Weights of a small transformer language model.
Size: 6 heads of 128 (2 for keys and values), vocabulary 50257, 141M parameters.
Architecture: LayerNorm before each block, no biases in attention or MLP, untied embeddings.
Training: a variant of Adam for these matrices, 1337M tokens, 10201 steps.
Each number is 128 + 32 x the weight over its row's rms, rounded and kept within 0 to 255. Layers, rows and columns count from 0. The size above them is the row's rms in percent of the matrix's.

# layer 6 attention query, 768x768, rms 0.0263, rows 26-32,154-160,282-288, columns 512-767
size [122 108 122 113 116 123 118 117 116 126 117 120 120 123  90  87  97  95  99  89  84]
[[125 103  78 140 130 155 152 185 120 143 145 132 115  85 139 115 167 132 140 132 131 194 133 138 157 120 191 167 153 146 143 104  79 171 167  90 127  85 152 185 134  90 161 141 169 106  98 194 142 130 136  46 152 142 140 124 169  95 102 192 127 106 119 128 136 180 202  39 127 105  94 128 132 123 188 140 155 114 120 160  73 147 139 147  87 143 153 108 107 104 105 139  88 116 144 104 153 121 123  97 115 174  77  78 143 107 203  95 142 154  91  98  99 122  51 126 110 142 160 115  67 154 143 184 149 160 121  72  99 113  78  93 158 158 133 100 106 138 163  95 137 146 110 172 124 152 183 115 166 147 133 118 120 123 140 142 144 126 130 120 135 157 157 132 121 136  34 116  82  88 139 156 116 155 119 184 181 119 159 141 138 147 107 159  69 126  61  90 245 108 152 141  61 135 129  91 142 144 149 113  94 165 136 118 131 157 116 156 131 112 184 135 151 111 132  84 162 162 141  98 106 123 162 176 163  90 170 133  89  84 133  80 159 125 128 140 142 123 123 133 152 169 134 129 117 141 133 126 110 144 160 148 120 192 188 128]
 [116 122 130 130 114 104 169 149 102  85 126 133 186 119 141 112 117 102 201 139 177 199 123 106  94 139  73 138 120 148 120  92 190 144 110 141 142 119  91  96 189 114 119 157 146 118 124  90 160 121 192 131 134 180 121 156 143 102 150 126 128  70  91 177  93 214  96  86 132 144 131 150 110  89 151 117 164 121 162  68 151 107 144 111 182 119 190 132 133 102 154  89  84  99  88 136 131  70 120 143  56 114 172 101 109 150 133 152 142  80 111 144 118 189 152 179 147 141 140 204 134  93 132 168 145 109 121 138 131 165  64 125 101  69 180  90  92 132  98 130 102  57 104 121 130  95 116 139  55 175 160 116 113 115 125 124  55  91 115 175 157  93 140 140  78  93 121 132  63 127 129 109 157 128 157  89 147 149 127 115  66 174 153 133 103 148  95 138 135  70 133 110 175 191  64 109 151 162 107 104 136  68 106  95 105 123 136 131  86 112 153 156 123 171 136 175 119 102 209 110  95 104 127  50 160 126 188 125 134 104 131 122  64  97 110  66 140 124 155 108 168 143  83 109  70 137 110  87 139 134 125  78 133 122 124 131]
 [192 135  95 104  95 143 207 186 163 151 134 138 196  72 101 127  99 141  54 154 135  87 141 158 135 102 147  96 126 130 137 100 128 133 122 117 115 156 156 112 161 139 104 166 116 123  74 155 124  64 146 119 148 151 108 107 126  91 129 111 126 114 111 103 176 133 116 102  96 144 149 127 150 112  71 106 141 140  90 136 110 159 137 102 177 203 127 147 123 127  99 126 159 160 143 187 136 145 152 127 130 112  95 163 149 140 137 143 143 119 129  69 135 166 128 129 151 171 121 153 117 115 120 166 132 116  98 110 125 144 186 153 123 142 112 101 133 150 149  55 128 110 139 144 105 108 145  98  99 176 130  88 144 100  65  98 141 174 147 152 149 102  96 124 102 145  44 138 144 129 102 144 118 176 125 105 127 172 135 109 102 131  62 154 143 169 103 189  90 127 135 142 147 115 113 139 102 179 110  91  55 126 181 173 194 127  91 157 123 172 108 191 139 176  81 112  94 127  85 157 142 130 141 145 174 101 163 132  88  72 200 202 125  34 110 158  82 139 171 137  96 122 124 178 161 128 108  86  43 144  92 153 163 100  76 193]
 [146 124 116 193  85 111 114 124 109 126 114  97  74 110 153  97 136 132 126 125 135  92 160 158 189 163  81 151 141 107 156 132 163 108 149 164 160 134 125 176  92 110 167 142 105 119 103 187  92 134 129 113 155 143  86 177 191 130 135 153 158 105 123 151  26  83 130 162 156 149 140 157 157 100 164 134 130 181  83  92 191  97 111  60  92 130 158 105 144  65 117  96 157 124 120  70 126 177 119 110  48 135 131 124 154  91 149 120 130  76 176  95 123  99 154 166 110 134 120 151 174 121  91 169 164 110 174 102 120 116 107 103  99 102 130 142 132 134  91 106  99 150 141 134 168 129 165 124 134 139 102 185 135 127 122 137 147 149 151  83 108 125 130  93  97 100  78 126  95 136 173 115 110 165 136 138 149 155 145 167 183 161 103 162 173 111 151 167  72 149 129 128 120 149 181  79 149  72 189  57  56 109 157 132 111 107 158 148 135 124 117 187 119 112 105 121 131 148 125 104 167 139 176 203  82  71 130 117 106 104  65 153  65 135 143  51  78 144 151  74 135 117 146  76 144 144 116  97 138 144 151 193 113  92  55 169]
 [157 113 177 131  94 114 124 109 178 171 144  81 130  99 187  87 134 136  98 105 119  72 131 164 129 182 115 123 142 162 125 160 150 178 176 121 159 186 115 136 177 127 147 139  42 126 181  80 177 199 142 126 118 142  92 125 131 133 155 151 114 106 112 141  91 112 119 214  58 134 159  73 108 113 181  87 157  70 129 139 162  79 128 171  78 133 160  69 137 180 118 146 104  81 102 140 141 161 120 125 200 138 152 209  77  99 113  66  93 101 165 154 139  71 140  74  69 112  92 144 139 204 108 139 121 156 137 155 166 167  98  89 177 134 101  85 117 107 138 117  91 110 133 155 136 127 148 158 120 105 138 141 161 157 141 151  77 142 158 153 104 127 189 165 177 182 144 150 154  98 103 104 162 128 190 109 137 141 120 104 160 142  99 126 211 124 124 134 126 103 163 150 104 116 147 180  65 117  97 106 127 146 111 177 116 117 127  26 139 176  97 142 139 180 149 145  85 149 129 155 143 151 156 151  77  86 124 128 143  81 169 114 155  75 168 109 110  83 161 174  97 119 124 107 109 148 101  99  98 106 100 104 141 157 121  89]
 [109 131 131 109 200 186 138  59 149  83 134 163  75 126 104 111  94 123 133 150 119 198  93  76 101 142 167 117 140  72  89 128  98 116 108 110 169 166 169  96 181  86 150 120 131 142 131  95  76  72 153 144 128 167 138 124 161  72 133 132 114 111  88 162  87 129 149 152 136  57 112 134 131 148  70 122 143 148 136 115 128 139 136 147  38 121 137 194  81  98 108  28  82 138 142  74 106  67 150 184  92 118 101 140 119 145 102 130 130  60  95 131 106 121 172  80 126 125 111 138 135 139  66 133 115 112 143 110 164 102 142 113  40 111 189 168 136 144 141 113 133 126 131 100  54 140 167  78 162  99 148 140 162 165 105 170  79  70 159 108 115 157 166 138 198 159 139 148  68 148 162 138 159 145 139 159 157  91 124 142 172 135 128 177 152 112 151  93 155 147 162 146 151 156 129 160 169 134 119 113 154 110 191 132 132  79 143 135  89 143 138 121 130 189 164  74 154  66 113 129 188 158 125  94  97 125 139 142  90 119 112  88 121 114 140 106 137  94  59 162 133  85 106 108 158 187 136 160  84 124 172 104 131 123 119 137]
 [131 111  67  97 132 183 109 157  88  98 105 175 172 176 144  71 110  97 173 211 139 215 129 112 106 145  99 138 161  86 155  99 148 173  99 138 139 149 136 112 104 163 117 123 140 120 183 126 122  71 145  87 150 164 132  70 125  98 177 168 128 163  91 104 130  89 150 117 109  64  91 139 115 103 112 137 141 162 173  82 148  97 125 120 114 132 148 123  74 199 178 178 112 123 120 106 104 126 116 192 144 121 137 104 111 180  98 114 146 122 131 113  96 108 174 103 103 103 126 144 168 123 168 104 108 129 134 180  98 128 142 136  74 115 191 124 173 135 127 132 141 112  82 128 123  91 157 135 126 114  97 134 148 142 126 112 108  87 113 209 123 104 150 188 130 125 163 116  57 151 144  94 143 138 146 116 160 135  89 156 138 119 139 136  67 131 107  59 134  98 134 127 159 114 112 146 102 129  91 148 158  76 159  89 114 132 107 140 122  96 165 110  96 151 217 201 141 186 121 139 110 168  97 102  87 130 158  97 148 172 146 153 141  44 111 200 200 201 130 120 120 130  69 133 128 205 124 151 157 169 149  82 111 128 118 103]
 [108 134  82 106  97 153 152 139 145 116 111 132 111  91 164 126 123 144 152 165 110 195 129 170 130 133 167 121 134 142 111  65  60 146 147 100 115 117 142 147 118 117 167 124 155 141 100 184 128 142 120  67 148 137 124 109 144 124 122 196 153 141 102 143 156 188 194  57 134  90  55 134 101 151 203 144 138 130  66 100 122 132 159 136 118 118 128 131 116 168 110 114  88 122 171  94 134 130 123  85  99 158  96  72 168 132 148 120 142 159  92 112 115 109  87 130  68 103 157 155  78 163 134 164 132 141 154  53 140 159  70  83 154 180  73 116 137 134 146 134 124 124 107 148 118 159 129 113 173 166 115 114  78 119 180 141 179 143 111 115 116 180 116  93 115 132  30 150  69  94 129 163 120  66  90 148 141 117  92 171 146 122 120 131  79 103 107  82 219 144 146 130  91 173 153 163 106 131 143 125 116 128 145 157 152 144 146 168  89 118 142 182 116 129 126  44 139 113 140  93 108 144 150 149 143  84 139 115 102 108 134  80 135  66 139 121 126 118 131 130 187 166 151 136 105 128 152 135 114 110 145 140 143 137 156 144]
 [106 141 133 137 112  94 174 146 102  93 129 155 167 118 134 107 104 101 171 189 113 202 126  81 124 133  58 110  82 171 130 116 154 163 105 132 113  97 106 122 182 146 113 138 108 124 102 120 173 105 109 109 134 113 155 176 106  91 158 100 160  64 110 128  78 167 139  78 129 116 138 102  98  93 174  81 101 147 189  74 130  75 147  81 128  99 194 149 126 123 178  90  57  76  77 177 105  80  95 116  97 122 192 119 123 174 125 113 110 131 164 180 125 154 153 113 103 107 126 174 141  87 148 149 171 128 141 148 124 167 110 112 118  95 160 107  95 112  74 184  87  73  73 128 119 126 105 111 111 145 205 152 104  68 110 142  91 121 170 196 121 119 150 174  83 139 122  87 117 135 126  80 162 148 158  99 138 171 128 126 118 196 137  96 156 116 154 113 141 111 137 100 170 196  84  83 179 167 130 142  91  75 110  96  67 108 100  95 152  95 146 151 132 133 108 163 116 100 149 133 137 106 114 134 143 219 174 138 150  73 121 133  63 110 119  90 148 120 127 154  87  98 114  88 136 117 132 113 156 137 113 115 114  93 142 120]
 [154 134 125 144  29 126 192 138 133  97 153 125 140 103  97 144 123 190 122 186 147 109 123 161 171 100 148  94 103 121 100 123 135 171 102 104 116 137 140  90 164  99 102 172  86 156 120 144 121  42 161  80 168 155  91 126  84 104  90 110  98  96 150  81 150 139 141  78 103 143 125 106 145  92  84 146 134 140  77 122 132 127 155  91 195 150 143 163 136 113 129 174 190 113 156 146 158 137 120 162 147 141  96 148 145 132 131 120 138 125 157 125 106 146 119 125 175 161 128 200 124 107 118 153  91 106 121  97 124 169 188 153 107  93  79  86 146 134 119  90 117 142 107 170 104 124 113  90  60 180 142  66 173  69 141 131 135 181 119 140 122 100 102  75  89 168  32 136 137 176 124 153  99 165 121  84 160 170 169  66 101 114  86 144 149 168 128 184  97 152  73 151 164 118 109 123 155 158 105  83  81 160 156 173 170 108 119 153 142 131  82 147 123 162  79 127 108 157  80 166 150  77 107 185 183 137 105 206  81  75 147 201 115 113 128 102 107 155 167 131 140 153 169 185 185 114 134  93  58 194  77 116 143 125  96 181]
 [134 150 117 119  82  92  94 123 118 119 158 151  82  96 144 108 138 138 139 102 170 105 123 131 135 111  99 106 146 157 190 127 165  87 113 150 132 108  99 139 130 108 152 172 160 194 126 142 104 126 129 104 175 153 116 162 123 113 138 157 131  84  88 135   7  49 120 152 117 167 163 170 104  94 163 125 130 162 152 111 190 120 147  92 105 141 133  77 128 134 118 133 149 124  96  69 143 163 161 117  64 157  96 110 197 130 165 119 139  80 164 131 153 154  91 192 136 153  85 116 134 152 151 128 146 161 161 135 116 175 153 153 138 103 141 171 138 137  91 103  92 118 110 154 178 149 121 117 118 137 108 154 157 103 162 100 140 111 129 128  92  74 156  91 108 125 120  91 114 137 160 147 121 136 123 127 122 147 177 106 178 145  74 159 121 117  97 140  83 154 128 126 125 134 149  54 151 114 163 106 122 154 110 121  98  90 114 137 133  80  99 116 115 148 116  72 167 133 124 173 145 129 154 189 129 112 145 101 149 102  75 128 100 140 145  38 113 131 100 128 142 113 106 102 116 130 135  92 104 120 102 137 122 118 103 131]
 [148 189 184 150  97 126 115 118 161 161 120 139 162 150  96  82 139 123  50 126  95  79 115 165 139 145  85 115 131 181  76 100 147 147 129 128 109 127  66 143 160 148 128 169  49  94 110 125 142 137 131 139 167 109  89 143 191 140 138 106 108 141 119  98 106 128 118 160  56 167 181 141  99 144 156  99 156  84 122 118 128  79 132 183 117 162 159  71 167 147 157 149 154  84 105 131 159 146 122 116 138 117 172 174  51  85 126 141 111 147 155 134 127 108 108 102  96 126 101 151 154 231 139 161 112 143 142 131 128 179 109 129 138 141  75 113 106  76 120 120  78 133 140 128 146 113 129 107 110  91 136 146 117 159 168 106  99 113 147 130  57 113 173 130 168 173 112 132 122  87  61 117 124 118 157 152 135 153 155 110 147 155 106 136 185  95  84 166  44  97 138 111 120  87 106 181 136 137 105  78 105 159 107 145  89 149 156  71 158 105 122 140 146 197 170 131  77 145 144 189 125 165 184 144  92 100 148 144 124  45  97 101 152  98 177 128  96  66 188 196 126 122 131 129 109 147  75  92 123 111 135 109 125  99 151 110]
 [131 148 125  88 155 165 141  32 165  82 168 150 132 125 107 130 106 132 171 169 101 151  86  60 118 138 139 157 150 128  89 139  89 112 113 146 167 109 142  76 152 102 112  93 148 158 120 142  61 100 176 119 153 187 112 106 164  76 129 112 132  82 114 109 115 113 129 173 131 126 104  96 155  96 105 136 135 157 104 131 173 160 135 159  37 122 114 143 107 100 113  14  90 183 134 115 113  76 166 130 128 150 102  94  59 107  89 165 150  73  83 125 129 108 164 111 116  68 140 131 186 117 122 138 141  98 113  94 160  85 117 113  37 157 168 189 122 115  71 136 160 119 155  80  89 132 181  71 169 145 133 152 147 194 162 166 103  82 173  84 145 152 174 165 171 146 132 128  82 119 129 145 158 142 186 134 158 102 135 149 109 163 118 163 132  96 115 117 145 161 134 164 154 188 111 125 150 140 128  84 170  89 165  98 118  83 142 170 113  90 124 128 147 197 170 111 176  96 133 122 163 110  98  95 110  82 131 147 141 166 130 136 135 120 137 150 138  91 108 155 154  90 164 134 109 169 106 154 138 138 154 128 105 124 106 125]
 [122 131  94 114 104 182 153 194  96 103 129 159 194 138 155  85  73 115 141 195 102 179 145 122 123 157 108 163 160 121 158  87 144 175 123  96 116 116 186 100 127 146 104 136 162  98 125 119 128  58 121 106 113 134 154 103 119 141 130 168 105 162  55  99 122 126 119  92  89  77 104  91 128  78 107 127 141 148 126  88 190 110 131 112  94 148 182 117 130 169 165 148 113 121 116 146 122  94 115 192 182 126 157  65 106 160 100 153 162 130 124 137 108 127 184 139 141 110 123 165 146 118 171 132 134 102 131 153  90 105 163 162  95 109 204 117 142 110 105 132 139  92  72  92 165 118 133 113 120 133 145 118 114 140 105 119  78 110 121 204 112 109 152 194 139 126 103 135 104 171 131  67 173 131  98  72 152 144 117 163 109  94 125  95  70 139 116  87 130  83 126 158 145 157  85 143 121 135  89 133 115  86 159  83  97 149  84  97 131  92 137 118 125 128 171 175 168 170 132 107 140 140  63  76 110 146 154 118 126 179 130 167 131  96 146 191 164 222 148 156 132 119 126 103  90 219 130 143 119 150 131 129 130 137 157 147]
 [132  88  80 123 145 125 175 167 151  94 143 131 186 185 155 131 194 140 140 176 144 124 154 165 158 149 150 138 107 169 124 160  67 139 129 155 122 114 164 149 104 108 163 134 108 105 138  63 109 176 147  91 159 148 155 112 167 146 137 148 146 140 173 156 153 122 131 100 145 110 131 129 178  85 137 108 120 110 151  91 118 115 158 116  65  59 210  87 107  98 141 145 110  56 140 143 141 142 105 125 105 165  91  51 144 126  96 115 194 185 128 116 113 128 107  91 175 103 128 111 143 147 162 139 138 140 149  82 199 123 146 122 124 176 101 105 112 144 135 149 116  85 177 136 123  86 147 160  94 160 101 121  90 122 146 107 102 170  87  58 112 156  92 111  81  73 118 165 142  77 139 153 131 112 114  74 157 102 103 137 143 170 118 137 129 122 143 136 158 106 163 112 147 107  81 129  96 141  97 109 155  81 126 139 104 191  90 130 140 115 149 117  99  89 134 139 115  89 133 166 186 148 127 144 153 101 148 188  97 106 160 117 108 126 192 116 108 119 209 111 119 107 177 168 163 104 118 140 161 106  53 143 173 140 125 157]
 [137 140 124 108 124 145  94 127 198 100 119 144 100 169 116  98 108 118 169 133 153  75 113 145 142 188 155 128 156 137 207 133 180 163 122 159 128 136 141 121 148  71 141 110 110 149 147 105 183  96 103 185 103 162 137 157 111 108  94  80 150 104 105  75 118 112 148 109 124 152 139 141 145  99 145 130 129 157 199 102 117  98  86 126 163 113 172 143 140 112 111  78  78 116 112 127 127 176  82 113 116 117 109 222 165 129 113 103  89 113 132 168  72 113 144 123  90  81 117 159 120  86 105 177 126 122 172 135 164 147 111 112 104 123 107 119 129 163 128 160 127 106  87 126 165 155 114 186 133 125 152 123 122 177 175 145 146  97 140 138  84  92 128 167 121 105 117  73 104 133 123  83 141 162 144 187 151 130 130  91 136 148  50 172 133 178 127 159 141 110 113 130 149 148 124 133 150 163 160 136 151 156 103  89  94 104  97 167 109 178 124 191 142  92 123 145 120 126 144 146 134 114 124  61 144 182 180 131  83 127 132 104 140 192 152 108  83 131 180  64 158 143 133 108 139 187 136 102 126 167 168 131 149  99 168 130]
 [155 118 154 143 125 137 157 151 151  91 130  96 188  97  84 120 166 144 121 124 142 100 149 156 108 100 212 149  47 124 121  74 145 145  97  79 137 108 135  80  99 118  71 138 138 133 152 121 199  86 166 135 176 131  93 165 111 105 161 151 139 141 154  87 180 120 113  75 129 100 136 186 134 133  71 124 157 186 127 143  90 174 113 137 146 196  78 139 124 199 135 142 171 173 121 112 147 117 146 118 135 160 108 233 197 196 129  80 136 109 150 109 132 133 139  75 142 141 147 130  99 128 140 137 144  72 175 171  44 150 141 105 144 128 100 103 141  97 127  83 157 165  93 125 100 103 142 115  76 192 174  66 179 131  93 122 153 121 200 134 115  78 132 141 134 126  99  89 101 106 166 158 115 193 150 147  49 186 118  81 124  87  62 152 132 123 159 107  96 158 115 145 166 158 178 101 158 108 130  88 163  81 137 152 101  90 120 102 102 107 122 139 198 146 144 148  90 102 163 115 154 116 125 109 161 126 175 142 120 120 185 151 121 106 100 178 111 158 150 166 161 120 154 163 141 120 126 120  88 199 135 126 126 139 102 178]
 [ 81 151 117 113 179  78 151  74 156 119 217  86 133 153 137 136 110 161 168  73 119 137 146 147 145 163  93 115 121 101 102 152 153  90 157 233  98 105 166 183 125 126 137  93 160 106  81 126 104 107 127 163 104 146 108 150 183 130 109 166 114  90 125 153 106 127 168 155 169 124 128 105  96 143 112 184 155 139 180  88 127 122 164  98 167 137 100  91 116 102 116 124 159 120 151 119 163 130 142 137 113 165 121 122 160 153 141 176 103 139 128 207  84 126 118 112 126  97 136 115 139  97  83  88 199 168 151 107 203  99 161 121 113 142 157 165  83 111 114 142  90 191 152 151 159 145 102 125 174 115 151 126 105 193 140 142 160 178 187 114 133 145  95 118 154 150 149 123 129 129 152 117 123 134 119 174 135  72 113 153 156 112 195 102 145 135 134 139  98 139 151 108 146 155 163 109 142 148  97 131 122 115 152 103 108 117  98 157 151 132 102 173 118 160 118 146 109 102  97 152 134 161 142 109 116 190  74 114 105 143 114  61  97 103 150  83 159  72 105 146 113  99 131 149 181 109 139 170 130  99  78 109 130 146  80 189]
 [115 148 137 213 125  92  90  99 146 181 160 160 133 138 141 135 145 145  97 117 176 111 107 137 165 153 161 120  97 123  93 146 139  98 123 146  68 125  68 136 185 132  95 135  41 149 113 111 153 148 139  81 140  95  96 218 147  96 126 115 118 144 112 138 185 140 131 132  63 139 164 108 103 143 148  72 103 146 141 111 144 146 121 110 124 188 143  73 103 153 167  98  85 162  68 182 126 184 129 149 143 139 151 134 116 111 109 133 135 122 107 107 160 118 119 151 166 170  60 178 190 109 144 179 128 128 196 162 183 169 116 126 142 102 127 104  93 143 100 133  45 126 131 106 100 125 112 100  99 123 151  71 154 115 155 155  96 107 152 136  58 110 154 123 147 134 157 110  94 139 103 122 145 179 178  68  88 120 159  85 170 131 110 169 144 107 167 175  70 107 119  97 140 152  35 169 118 132  99 140 112 149 170 158 109 176 110 128 120 168  95 166 170 179 150 126  79 135  75 152 175 138 107 133 100 133 142 171 142 122 115  97 156  81 155  84  46 173 144 175 104  67  69 143 161 163 123 121  98 128 159  63 134 126 117  95]
 [161  94 135 131 151 153 117 108 115 101  84 101  97  94 157 134 127 137 101 148 125 154 114 105 114 142 131 188 133 108  93 147  84 180 125 152 123 103 145 149 150 106 125  89 153  92 135 137 189 109 109 130 142 114 197 161 109 110 120 159  64  89 106  77 166 204 114 124 133 108 158 193 161 117 108 162 124 199 134 192 146  82  92 134  88 122 101 132  69 175 127  79  92 193 183 102 162  77 177 116 171 100 160  95 115  95  72 132 125 130 137 110  99 126 154 117 138 102 152 151 193 121 145 133 113 145 106 162 125  88 173 163 105 165 123 188 147 115  63 127 164 143 141  93 108 154 193  83 171 194 143 105 166 127 132 123 171 171 173  96 117 123  96 145 135 212 118 160 102 131 137 158 130 142  71  95 147 134 146 145 117 125 139 144 131 131 143 134 168 182 135 170 219 123 104 150 151 123 159 103 197  80 122 155  99 199 137 110 138 141  57 133 127 114 144 146 129 102  96 163 121  79  77 108  94 153 141 148 115 113 140 123  79 140  49 153 159 129 120 135 160 129 165 130 115 108 189 177 120  96 117 184  78 113  55  92]
 [144 135 111  92 115 185 109 115  82 131 153 108 156  99 171 118 135 126  60 119  45 131 107 122 111 140 168 116 127 134 112 184 150 137 118  94  94 153  96 164 151 113 140  94 104 117  85 136 100 131 142 129 113  98 129  34 112 131 145 175 139 186  33 118 195 109 142 137  92  85  97 107 117 129 150  98 139 174 121 161 121 140  66 112 126 159 174 141 119 171 111 175 150  83 144 155 158 100 110 168 212 109 111 105 120  98 129 179 100 107 111 162 138 150 108  74 119  90 140 101 134 115 197 105 118 180  97 158  86 150 162 140 112  98 156 165 135  98 129  83 140 153  95 122 176 102 149 183 109 103 110  63 158 145 167  86 109 118 166 141 148  81 138 135 186  77 143 138 146 196 106  97 132 141 167 143 162 112 139  92  79  73 130 126 130  98  66  92  82  53 130 111 130 136 106 179 103  86  79 136 119 156  72 135 183 124 119 158 108 176 190  45 128 107 111 160 161 176 127 106 121 111 102 164  86 188 103 156  60 145  93 135 169 149  99 109 121 144 134 119 120  94 146 114  89 103 134 109 138 106 127 108 155 135 143 127]]
# layer 6 attention key, 256x768, rms 0.0243, rows 26-31, columns 512-767
size [112 107 116 117 111 118]
[[124 123 164  83 133 123  91 109  85 162 144 106 152 124 126 113 141 120 125  99 116 133  89 121 143 167  97 110 130 125  90 152 105 116 123 110 138 128 115 126 151 162 104 117 134 137 128 142 147 132 166 114 124 147  86 136 116 137  84  93 108 123 161 124  41 162 194 130 112 158 137 148 162 157 106 123  63 164 119 125 154 130 110  93  97 124 137  81 126 108  71 119 143 110 153 170 150 121  71 121  93 151  80  89 129 146 105 105 183 146  74 126 108 147 153 100 142 197  83 129 106  92  84 118 127 214 109 106 131  92 147  69  70  95 147 115 126 144 124 115 130 117  90 117 111 157 115 148 151 189 114 115 156  74 120 163 128 169  90 134 131  74 107  95 116 117 169  67 118 134 123  75 128 152 146 166 152 151 133  65 123 164 110 233 162 161  61 102 153 180  79 110 136 111  90 135 123  77 129 151 143 154 130 123 102 107 195  82  75 114 152  81  98 124 140  73 147 127  90  96 169 128 121 122 177 131 172 156  65 122  56 137 131 116 177  75 115  84 104  93 140 146 117 143 139 135 113 140 165 147  79 128 131 140  54 123]
 [ 90 152 127  64 150 183  90 176 117 142 155 146  54 141 109 155 145  80 123 109 125 116 125 121 127 183 144  92 183 126 153 174 115  99 159 117 151 119 158 103  76 151 103 114  89 117 106  99  87 105 118 103  82  86 130 152 108 185  77 164 134 146 170 129 140 115 149 138 190  72  98 132 153 127 109 135  91 107 141 150 150 133 172 133  95 150 156 111 118 152 168 165 146  98 137 130 141 149 185 135  86 189 113 105  99  85 108 125 130 183 139  78 136 117  42 136 149  63 184 117 133 139 139 119 101 117 158 180 145 103 127  90 131 156 155 148 179 120 116 128 125 199  97 122 143  73 163 127  71 128 108 106 112 170 116 137 119 142 100  92  96 121 115 125 119 103 103 160 165 156  60 143 114 158 134  77 134 159 165  84  87 139  76 142  68 170 147 120 115 114 124  69  92 115 112 120 128 135 134 118  95 169 117 107 127 141 135 131 101  89 138 114  72 127 172 122 111 115  72  80 149 132 119 187  82 145 122 124  99 142 115 108 177 133 177 117 123  94 147  99 157 135 127 145 135 122 150 180 195 109 132 103 140  92 146 121]
 [100 162 154 118 163 141 108 114 121 149 125 123 126 118 157 134 141 135 127  69 153 123 170  93 117 146 149 149 120 137 168 127  85 108 127 118  95 115 129 136 100 121 166  83 125 149 114 138 104 145 112 128 164 107 103 102 121 157 182 130 126 146 171 120 101 108 100 121 154 130 128  79  93 118 137 142 255 110 202 136 125 147  77 103 110 111 173 132 143 157 163 114 110 138  83 121 142  98 144 124 166 109 136 138 130 122 125 150 103 175  97 151 145 127 172 128 154 128 131 108  96 124 151 141  50 137 128 113 124  60  95 149 167 154 123 129 134 127 161 161 118 100 123 121 131 166 108 169 144 103  99 139 146 109 134 141 161 112 136 137 136 101 130 136 133 125 170 104  99 119 145 117 140  90  79 149 123 150 150 126 147 136 140 129 128 116 108 103 145 130 120 171 112 120 112 117  98  86 150 170 126 151 111 143 134 104   0 165  93 114 117 121 168 143 168 135 119 135 156 208 117 113 112 126  37  97 135  99 184 154 109  91 143 141 161 105 138 120 133 114 127 130 146 143 135 141 113 134 117  94 132 140 118 163 146 123]
 [  0 141 135 105 162 110 155 165 113 127 147 139 145 143 111 100 131 100 141 147  86 229 105 163 117 131 188 151 124 125 145 140 157 145  85 119 135 118 144 122 167  75  70 119 104 133  93 134 139  92 165  79  80 149 151 116 131  52 127 146 135 143 136 103 174 135 176 110 113 111  83 123 132 112 142 159 255 140 169 170 164 132 133 170  77 121  80  96 122 148 112 128  97 158 120 156 146  79 132 118 117  81 134  83 114 128  99 110  63 186 113 212 106 113  87 115 221 163 170 188 125 169 158 122 113 177 110 116 151 116 164  94 141 125 146 133 154 122 162 227 133 153 116 136  99  98 125 147 139  90 142 133 137 107 159 146 158 123 124 137 117 123 158 117 151 147 142  97 134 140 110 114 154  99 148 113 149 130 109 103 105 145 231 129 142 148 119 103 199 153 172  91 139 122  91 181 150 154 139  95 178 136 170 124 168 127 110 116 148  87 100 115 159 106 158 121 132 126 194 178 126 163 128 101 126 129 117 131 158 172 138 122 187  82  93 118  94 108 117 131 131 144 149 135 160 131 122  98 241 157 171  96 136  98 154 124]
 [118 139  66 170 114 132 112 164 125 122 153 118 106 126 127 153 123  92 113 152 129 131 129 103 118 127 119  95 118 135 208 129 134 163 105 136 137 121 152  86 138  81 151 135 120 125 137 121 122 118 110 111 141 112 164 126 151 112 139 133 215 115 148 145 134  86  84  97 212 130  81 109 177 127 119 147 255  91 121 139 110 143 174 110  91 119 123 117  79 109 141 111 129 115 163 110 101 109 149 132  70 157 100 142 182 118 114 129  74 133 183 184 135 138  96 184 136 147 143 119 140  97 111 143 132 102 124 135 144   3 109 150  93  97  89 181 108 138 138 126 128  81  85  99  84 123 122 148  91  98 109 109 152 147 111 130 118 119 147 148 114 111 121 161 108  95 138 115 132  99 134 102 110 152 101 131 111 143 154 173 139 105  93  95 120 139 162 123 158 117 154 118 135 165 127 135 172 107 176  83 149 112 122 147 135  96   0 170 112 139 111 152 135  99 159 132 105 119 150 145 168  91 123 177 105 124 132 125 118 122 124  71 124 177 103 122 105  89 141  67  99 165 163 138 126 143 138 143 144 138 143 126  93 107 177 140]
 [154  93 119 131 135 112 142  54  63 120 113 108  84 117 160  88 112 100 136  79 105 172 138 157 181 123  93  91 123 148 111 140 151 106 119 121  91  68 106 150 110 142  86  90 119  84 171 135 150 142 121  95 203 178 149 136 101  97 172 121  90 184 135 106 136 134 131 152 151 111 176 143 115 156 163 120 124 193 127 135 137 147  97  98 144 159  99 132 165 102 121 155  63 106 164 140 121 176 151 113 150 143 146 116 143 147 144  77 165 130 123 135 153 126 150  89  89 168 146 104 124 128 171 145 156 114 173 103 174 140 146 197 165  85 152  98 100 148 160 185 150 174 126 141 184 147 143 130 125 104 151 138 190 146 200 118 157 100  87 100 146 149 125 118 189 125 145  98 125  94 115 105 143 157  98 135 102 162 106 133 176 159 117  86 141 100 145 123 137 145 166 138 110  98 156  87 105  51 166 157 131 144 101  96 102 128  97 118 151 145 155 151 105 119 155  84 120 131 111 120 106 102 111 134  91 124 180 147 151 136 107  80 124  65 147 106 166  87 172 121  72 172 143  91 101 138 121 128 199 115 121 118 118 113 168 167]]